Weights of a small transformer language model.
Size: width 320, 10 heads of 32 (2 for keys and values), vocabulary 16384, 18.8M parameters.
Architecture: rotary positions, no biases in attention or MLP, untied embeddings, capped logits.
Training: a variant of SOAP for these matrices, 657M tokens, 5009 steps.
Each number is 500 + 25 x the weight over its row's rms, rounded and kept within 0 to 999. Layers, rows and columns count from 0. Numbers have three digits each. The size before them is the row's rms in percent of the matrix's.

# layer 5 attention value, 64x320, rms 0.131, rows 0-40, columns 160-319
113:497484455505515499531460500486498532461481499532525513511488510521520493545508457469488490512485487446498494445536486442497521472521470503490521497502506521484512490517468477499489536451541519504461483502507472507468475470496507506497488490506492504493472560466508491463498478499502534516468483519479503505516455507502505495505493512553518504520521531520484479532527500506523529477511504486510462491493467524510506498474508502546494505475492475524506450503442515493522479531474515
104:511458501531560489529522485485460520500518513447539504521549477479497497492491496438489479507523532490523478481451493530469474482486514482490485525519495467492491498480515534488482534538537494542468488472473491521498500493520505479492481509469511517476463522515507499459451501517497497503521508509482484554479496441432508488478532489536489528484479518495556510501503521453530498457507508486482470514530472513478456513472521469522547483477501486495486457500486517491492491512449472
100:474495504494528511506496541512507494468510482513488491514533490492502498474517471489517475490486489534495513515460481499534488487432472485489428494489501536433549460488535486481502529500536560510481499508473516503464471497476491525526504488494488520455531499453485504530490510494518515483502495523496457486492507492521586532501513525509506435464493489511499463532501498523497533477519481484469495550475509513477500512454504483520481533526511491509490443490479523482488491523499485
103:477509540482507510505535514520492520457509472482508476526510501529443483502495491520496487509477530535506488490485482523462526512551496451494477544490530513485511502501502515471478485482538505455540482529494526455497517481516480464495489468480505498522484510474509512519505555496467483484482496493543542486503544468484500490539518507503524513516492535521491513538468530518530505532510447494478516471538479451464494512522485512523527470539483553487480495526461515535540469538521502
099:509440552506475442477494521461523510507522508505484521474514531465473527487464477498519467482501464525514479522518516501544445521501479507541469520489493527519522499477519509517484516481479491495530486457492554465522492501504497520509518474508492501505529506549552558509520502461483495484467468490509500491502514510537506500493498491488503479511550491528529534509458498517517474525514462488532554491489468521491489491541462525530494556499491529501558493454512472567489515463529501
101:484459480510512496499546529528500487465471500491485508499495489507507483523570482481533523501534457491495477516495486499495492489462467470449501525518476476480533551517457549526479509500483512483462506549532507494470468500444521490523513520500535529506462485500486510468502453523481519511504489517492519514520468494549491470512507510466527509530503475485462476530486524556531552484491501491521480484479495531517528494437519513460533495539450514454524501455464477522497464526489492
095:492465503527517495492556529541492462560501513504527504473499476490509516543482500495501452486534466512484526486548476479485496492476482522508515487514465499514481518491557504459494490499533484440470477509468483479497478551469510510482535490468510468530541497520498512492535491499493498480523548494587502500510484543507463490516493473507461541492507479505536471460471445476487472481485516485464505471542536535467496478502500490487511504501502518480516478461451503560456529500511491
094:525496446514498494514527493558485491489477522486449471483510494496503441481468504504502466507537574501509497562505518523507474523522504529520495467487495493517523488519506506482521481522561491469505493476524484488516519509480490526482490489533460511505515495539522462517509527485445468520520480462527506466512546493472452468501504547471438482539484490505511494530490507515488484486530485482482525487525518503484513486500481506500462481503511491471504522447539482492522482481544505
096:500474492532474494535515477506510489535488538542449489443495546496485490482505472505481486493469480503470502506502513491484508501530536509503506437491523501526513504508541486466519496540533467533472538485565490499503530484478485484510486541489502522495541541499525522492469517532485482480482526512511484518518471539502488504530487497558508509486493475508511504557514493471491508492533527491521494493490482490517496530499491500481465497462527509415505437517473529535520524525499449
101:465536450511545483530540516570497519504433515542501454529504491539508474512484530495523480489493467492504497490482500447488511482475493495467485467486478456486539516527477484480474522434509512484499455492482484516528515461451510465473461480531482466490472466566501525510522527514528511447495479489469552513516465486480514461489466534493515488483476482501502490541457555499497470482484471465496483483528474521475474489479473486477503505475498512543483517464493518510496455509485489
106:487536443516514529507532515472433456506510482501554504499557470521507483480501549524539470411515477486502464481506501507499526458457500492478511506532467527491464482476509502503494481472529499489488502492476549514457495512508490491468491472497517468518499526502461542461485515528483535516468516487548531526549511516537479486489470514532555483467481510486482506502482524496500456471505478541503476476524520498511508519459537500544521523483521480482519531502507533491523498529475522
100:479520500492489493508494523513431476428453544501546549495494475530523513457523533473513466539529505480500525492496527536474503500486460465494535465474493470485471478481502481487536503493515496524501487515530500493484473486530519550479515490507540460511555531491509521476463511509462518495512503532471483505531538442479516473448514520492505475461500494512504527513483531520532490511522537536509483513482522487482492502477508473530522517470516463507507515440458481510494552512468490
101:511469499511485497532496480466541526505527493535545492494518508542471503511504400463494516484504549458510484475481457514511486474534536492527509566501496511483463482501522499497439476508517512474483527493514483494535561531515441510500478528503515490499497547547503462533486498510516495479498510465492523477522452498485498490510461495472500528492479492487507506481527535494517514486433512481453496523534489502512507488486542519540507485510524479492516485485490486453515485479494516
094:519528470485529471500512515507479504485477480484481506472528481456499492532536541463502500521450485492511489504462479475497504518538527472499494498471529497499480507500509532532487502524470539513458468550545518512498489500549543491548483492488496499511535473493447484486498536458484506478502506529495518505528516448505525508493476504503474539522524519537572510473483502511538503514473472492470484489524501510505480469472490485476506465529498518487495516475499534533496536507499501
103:504515470490499484527506503500496476487490497497526469514517507511513497463532509480561495479509523486502522490527493494490509458493531488460481501503516474536465539498468505492473494478511461446494484491555451500528509538484503495499465517459486465533512532456473497473435465523512565493522490526512487518511522493498511490491434541510513447520493494500492551445496499492507508519482489503469499471543505500488480493442505508449506501500546513520476477478543526519507503488436463
102:509528519488520481480463525471478525514497534491441477463507555513499528501513503518462522513498536489516540501494487526518490496535545516486483469461523500476498462486452516509473526535514498481516509494496478540487502506533449482518521442495489511502565503492440456497479490532498489554483473514534519471550508500472522515517472487494484517499461524498481569529489520513522506486513491496521482523461446483482547508477493500542473487504500519498564482505531499479545517493458512
098:495504516478485536472459445533509472512413475485503496512455493460492521517483499486500553496508539474511472493507493542563477510491464492491477540508498520468538445502507516529477532558475498507477493502512510506483508504487473493507514548508441521488526506475474479506533547489526517500496522493471479502526516508483464536511523492526514500493482557515469492492497516487483530449534466532496497504498489474472523507497547523478505492497515479457500508490516481504492501452491497
087:496489517508541456508508488513485489468506490454473497512489494476506498498524500486498420497481544511453492487528526474509500525494486478468491502488454482469488520502481481460502516534507479505506522534491475502528528517513510546484476520521518531519559505455507479487483494488485514503533472491475512515511478515469447546477493572471454491516463509478555492488474512515523538466489461538523505477505521488495460537477488534516483492503496480491480459498484518479501518506481527
102:524462472460482525540468512517515528454483498519537473487534516449549501543516505459537524481507510500526455479475500485557536470469524489461494481481501497502524495514487493509507488489517480528502541486500501492504484477505490457543512488458521518499481500541459508473484499504574500495502483483520458502504492483473531520524550504518511473479494481502529501487521498499510505466537492446476529537479495491521505493465493493485489471516517474520488475488515512499545472555510543
099:530490506449490522485449508494459483528491521557480516492471487499484508516487492468474529531488504511478533487503478547537486470506502510516511485491463460482484510488525494557525454460488493503481511485534453505521512529531485529492455465505457493501508531484551457519488477505493513552510507513527520509529492497504468485498515465544490536518485521500522508498529517533489499519537537471479470519508571488492491516544513523464524441502492493515506489468503522523530505461507482
099:467490453491473505533498513518507478464436469509497506482506502497523467505488532464527519479545478514488507527482466493484528459447435497474526496498526503501526523510518505487469517502516514497493510492503479488471474491522497543462500504470486463485486531497498489451509500459467495515523518476499522525490531440491487497510491508510435504512515497504526536475503533504516503502507508475507543544496490520492486453469546499506506517500474483490532536480520519511487482497462474
097:468507472525529516494527488468499478556495470543503524497507494526480508531486484518506497537479480490462503499473489506488462526483476525510479504525521539484497527509482517482501474538508541539556500538466497475489485483439529475528489477470459535487444541503498514522474462484495506474480461516519505468438504518493522447516483473487481489482482503487536493486515476471476452528497505455483502497469466525488467501495497491501562489495472505498502464483540485486482493477502497
097:517526488515460523465540524460507472473489494503526491467514492476508497462535532508553462483534512525488489467493485502507510539513500464499470439501513482485501529526483484520503545509499512495462477497436493504477485493511516473501503510475504467481527524451505500462493465488532498474502455523496512496475478494477470483514510545523521507437487490502498482471482478453508511486524519520509533533495496510500485506487495455512506509477517488529512501484515445484534533516493522
103:523490517523479433524496474476508568514448550512510507508493529513481513471482509543557501492547517521492461491511500531520448485496481479514484470476487541562536497498481538483507492489498504521520495489486505505493478527470489520530477515528463521476493485514505469464477509498509496488487507484512508459487527506517512481456490448515496496502507512493475537499478493473500487482505511472530485515506528508453481464491504489503487515531515531497511512473531491511476526472466459
101:505529502503499505493498467467519497479494517474494533441488469518558491527528481504494472523457493496521513488485487542461569479539543467521533524482532507501477491535504552478489509537496502519463517495494472491521519501526482487485503471501518525496493502524442501425487488482503523515470484519494531529460465506560536525494519536521485498472533476445531513534507529499521493497526478462484477505476472521532510519491476502492485504517482493490534528468521532456480488535513508
094:478487481514511471508486504495515510520498480511524465521493516489542479527495491489496492486556508508444501501488444499442485512505498479478464485529514479460490531544535469538514475517507536492529484450498515533522503518496509514500479486522479489462537482532502485521491541454490529472528509478497519499472488507492505492512512520499450500519536537492503483484519498528493478516483465465505517477505482534502550482535470472471518507530527501467508511495497467518501455457508503
094:499496475503503491503521530477498513513542495499490498456496518472506508487536543489504507507527496503502499508520496525488472520511536478546511505480496461519504487498487562534476514510526466512500470491478466489514514518529526508469522494476471479531484515505441489509492497530488500509473463510494493468519484541473482503473513490536437484541505542430486482485500509509469482511491500477494523526496478499498506504537492493475496501536477505448522508527530492502520478516525470
099:522478474506521523515514523453529497528498508542520506534511455454493510515521516491468461547471507502519526486489469484482555506473537487540481465484562550547498522535520521503528484504490503479484503490495483498464491528514535492516540487489529482511513489489455559479501500519485497520515493504510493529403500536519503526507532505474544487491529484489519491509469494517491533534513528496528527493516493455473502447534506482531473531478490488499487510533536492500519501511480556
095:494497534505486531508522517517511489523475528485491459467545499487530535481500508529521523521456502499463547525501544496463521514516504497470484530501499487477437502509501510484457501547473512471487547506467490488523475513494494517503499530492497503540487466529530521463522495511546532536511482500460523521505507522518466536518531489497466498539452533489530533529456498467504442495506452549489467530466503543455465484524489512509520527532490489433487461513519521503490512514501507
097:511558539544492535491510452559449564508539484546487496455527500503498490516476444473524497498491511510536552517511539518518535503497551475480501470530492518492509528533470449470489505527528510493472495445504531473506523456489514493472549481459447483506531511513529494505522542535482505540510520473484498504487515473495520477491514487511524521528524496496539489526504483495493424528486495483485522484462484496487457505514476510497506494506483509511505503490471500498544477476478527
101:507543456522508555497466482462536459507477471491501500528500465496561512469521463528516492477485488506484514494514441514496524487489471488474494522502505486516526501486466505500518491457452525515476503532508476522504486546465515517494533533466462501489471481446469521472503497522483499520590499505475492488516506467512514485515552498514498517488521458548530499533468505488503523515490499458465455519511487495524496481467533485502535490459466497452499553491478562437477460516526474
101:497493471464459517503503502502492519504496453515458506487489448504443542495474516503528491526487488486554480505526534479462500512502466535447489524496527461508545459515476514538508526513501532500509451474527526517492504518512524441502508482509474554524489488539518514469506511460533510485528498521470499483475534466480531504515511484527463488474503547511528534504477534495484482480470499469473487488506518515453471503502477502506499491543457559488522478460556505496549461505521483
100:534507466480491461461508502511483511500481486516539532487495507550505533509527509504529499524543483446513505500497511483485508465486498475475491481504498511491493512507533503440474556500531517503521514473467527520519513514510485485507516496512461452477531483530457498554489527516514510518502541512480507501481481478526487506489527474550507451504482483511526461500509519472519525504503545479538517538482501522540463527514451527511449491487479511506507473487523441512500507474464485
102:534479511478499536540458513512503495477543511545503489509486519508523534495499493449453504469511469478512455526475531531490476520527546520481529504474494501485430496475492474484485535461483522489477482499465502550519522518490535513491482468490542507507475477507491493518524578499432475466481504475494472487498470520506512499484514467518506487469475517542528474494521521536503491529458476507519519530509486515492503492453480464481505500475481503494502468538507542508483479517522482
107:507524467556499488461476500481512482486496482507515529510551525499551475509512504547536524503535492469494469485514500486516474524462468503507477481457511474461510513483500525506511556481508494485472497480518506474442511462485464461503518535492476522458513469475500508510493540509513495560489475485465494475454510488492533494493434478475480502541515491542492512483518516496502512494464532530500543502489577508498535460504478454508514510518494478513537498469464483445511475504519539
097:459471517563481491466466519476451534509517529482429505454473522514457509496503512511451543533529488510465516507536510534485502531521499511518512492474480528484508528536539509481511497530548459500533470496481508526493495499515515524507510501428510498518527496512510523484502510465479471512497503487539528496513443516522455497466498491477523511472480520511565545535529522524452508501533505525499497478489488487504514467530482436505469498453498461509528482516518519505478496492503525
099:476484482517540500552486500501516460480508465478480493497472506522510482493576557494508508421468509511502511539519431507523518492539495500514487498537491460513495500475500555477517510465521502521458534489507475510493485500468531481504511482490506454485493552505525477471490463555495496493517516503539461512543525540470543499472448515520515499483525505512481477493502546504489508459516547488462521572452475574434510475470504476477534463525520533526504488502504520498483478477476510
097:494520542484471520504495504486539521517466483528458502513507521495470459547452491511508466510509514458467467512544521500509515504476485487509491489497537501508505520482488490473525494512533492451497479486506559488501510526485509505551461484500523530495523481527498531532528558490522469480478498505513523507518519483487492486510502485494460491532485563438520482504515524498549501477528507501497498484444437513469461530492532472495467528519506486517492468518526512473515498499458481
109:500466506507465476507498500485503504516494516488498482508486522510541513513503468510511546525501522517527452519468522495473519527509528495567508489515493474485510536508500509503462492518515473544487497469470519469488534481485498510511541497586530516491493519488556475494490509511535478512503506482455493538547489486500458459465467479482479521513490489515509482534522494503496529537496512480475517505517528477522551499490507477523535514497485534448469511467499513521485476518509481
097:512453482508574535508515466508522459473531498490480512529523495479489528493507488520507481479510523498535481468469510479524512493471528549442562518527522497514531475498511526569488463478488522487498463561486460534464497483517528545477494492473502468527516522470470515496485488491471472482488470484454532540476497538465514471452519499526520452539502533501525521479516473492502525473479503484535525496523522462535487482491467518540490492487473499534507502490523482516484521509533527
101:503464530484482464506495454534492506527470466456517496473452491479534499485481517497518500524479494536470516477498493522434478525528490486474495510522515560476528501506495524531530508484563476526512511500480450503488502483491469494477474471519502486511512522489493513502463516500459449511459482508474469481527484563513534448533514530500541483501500536545509491497524497482509486495516502467522562488507485528445482483460512538501477555468483509519536488501532478486495464526500488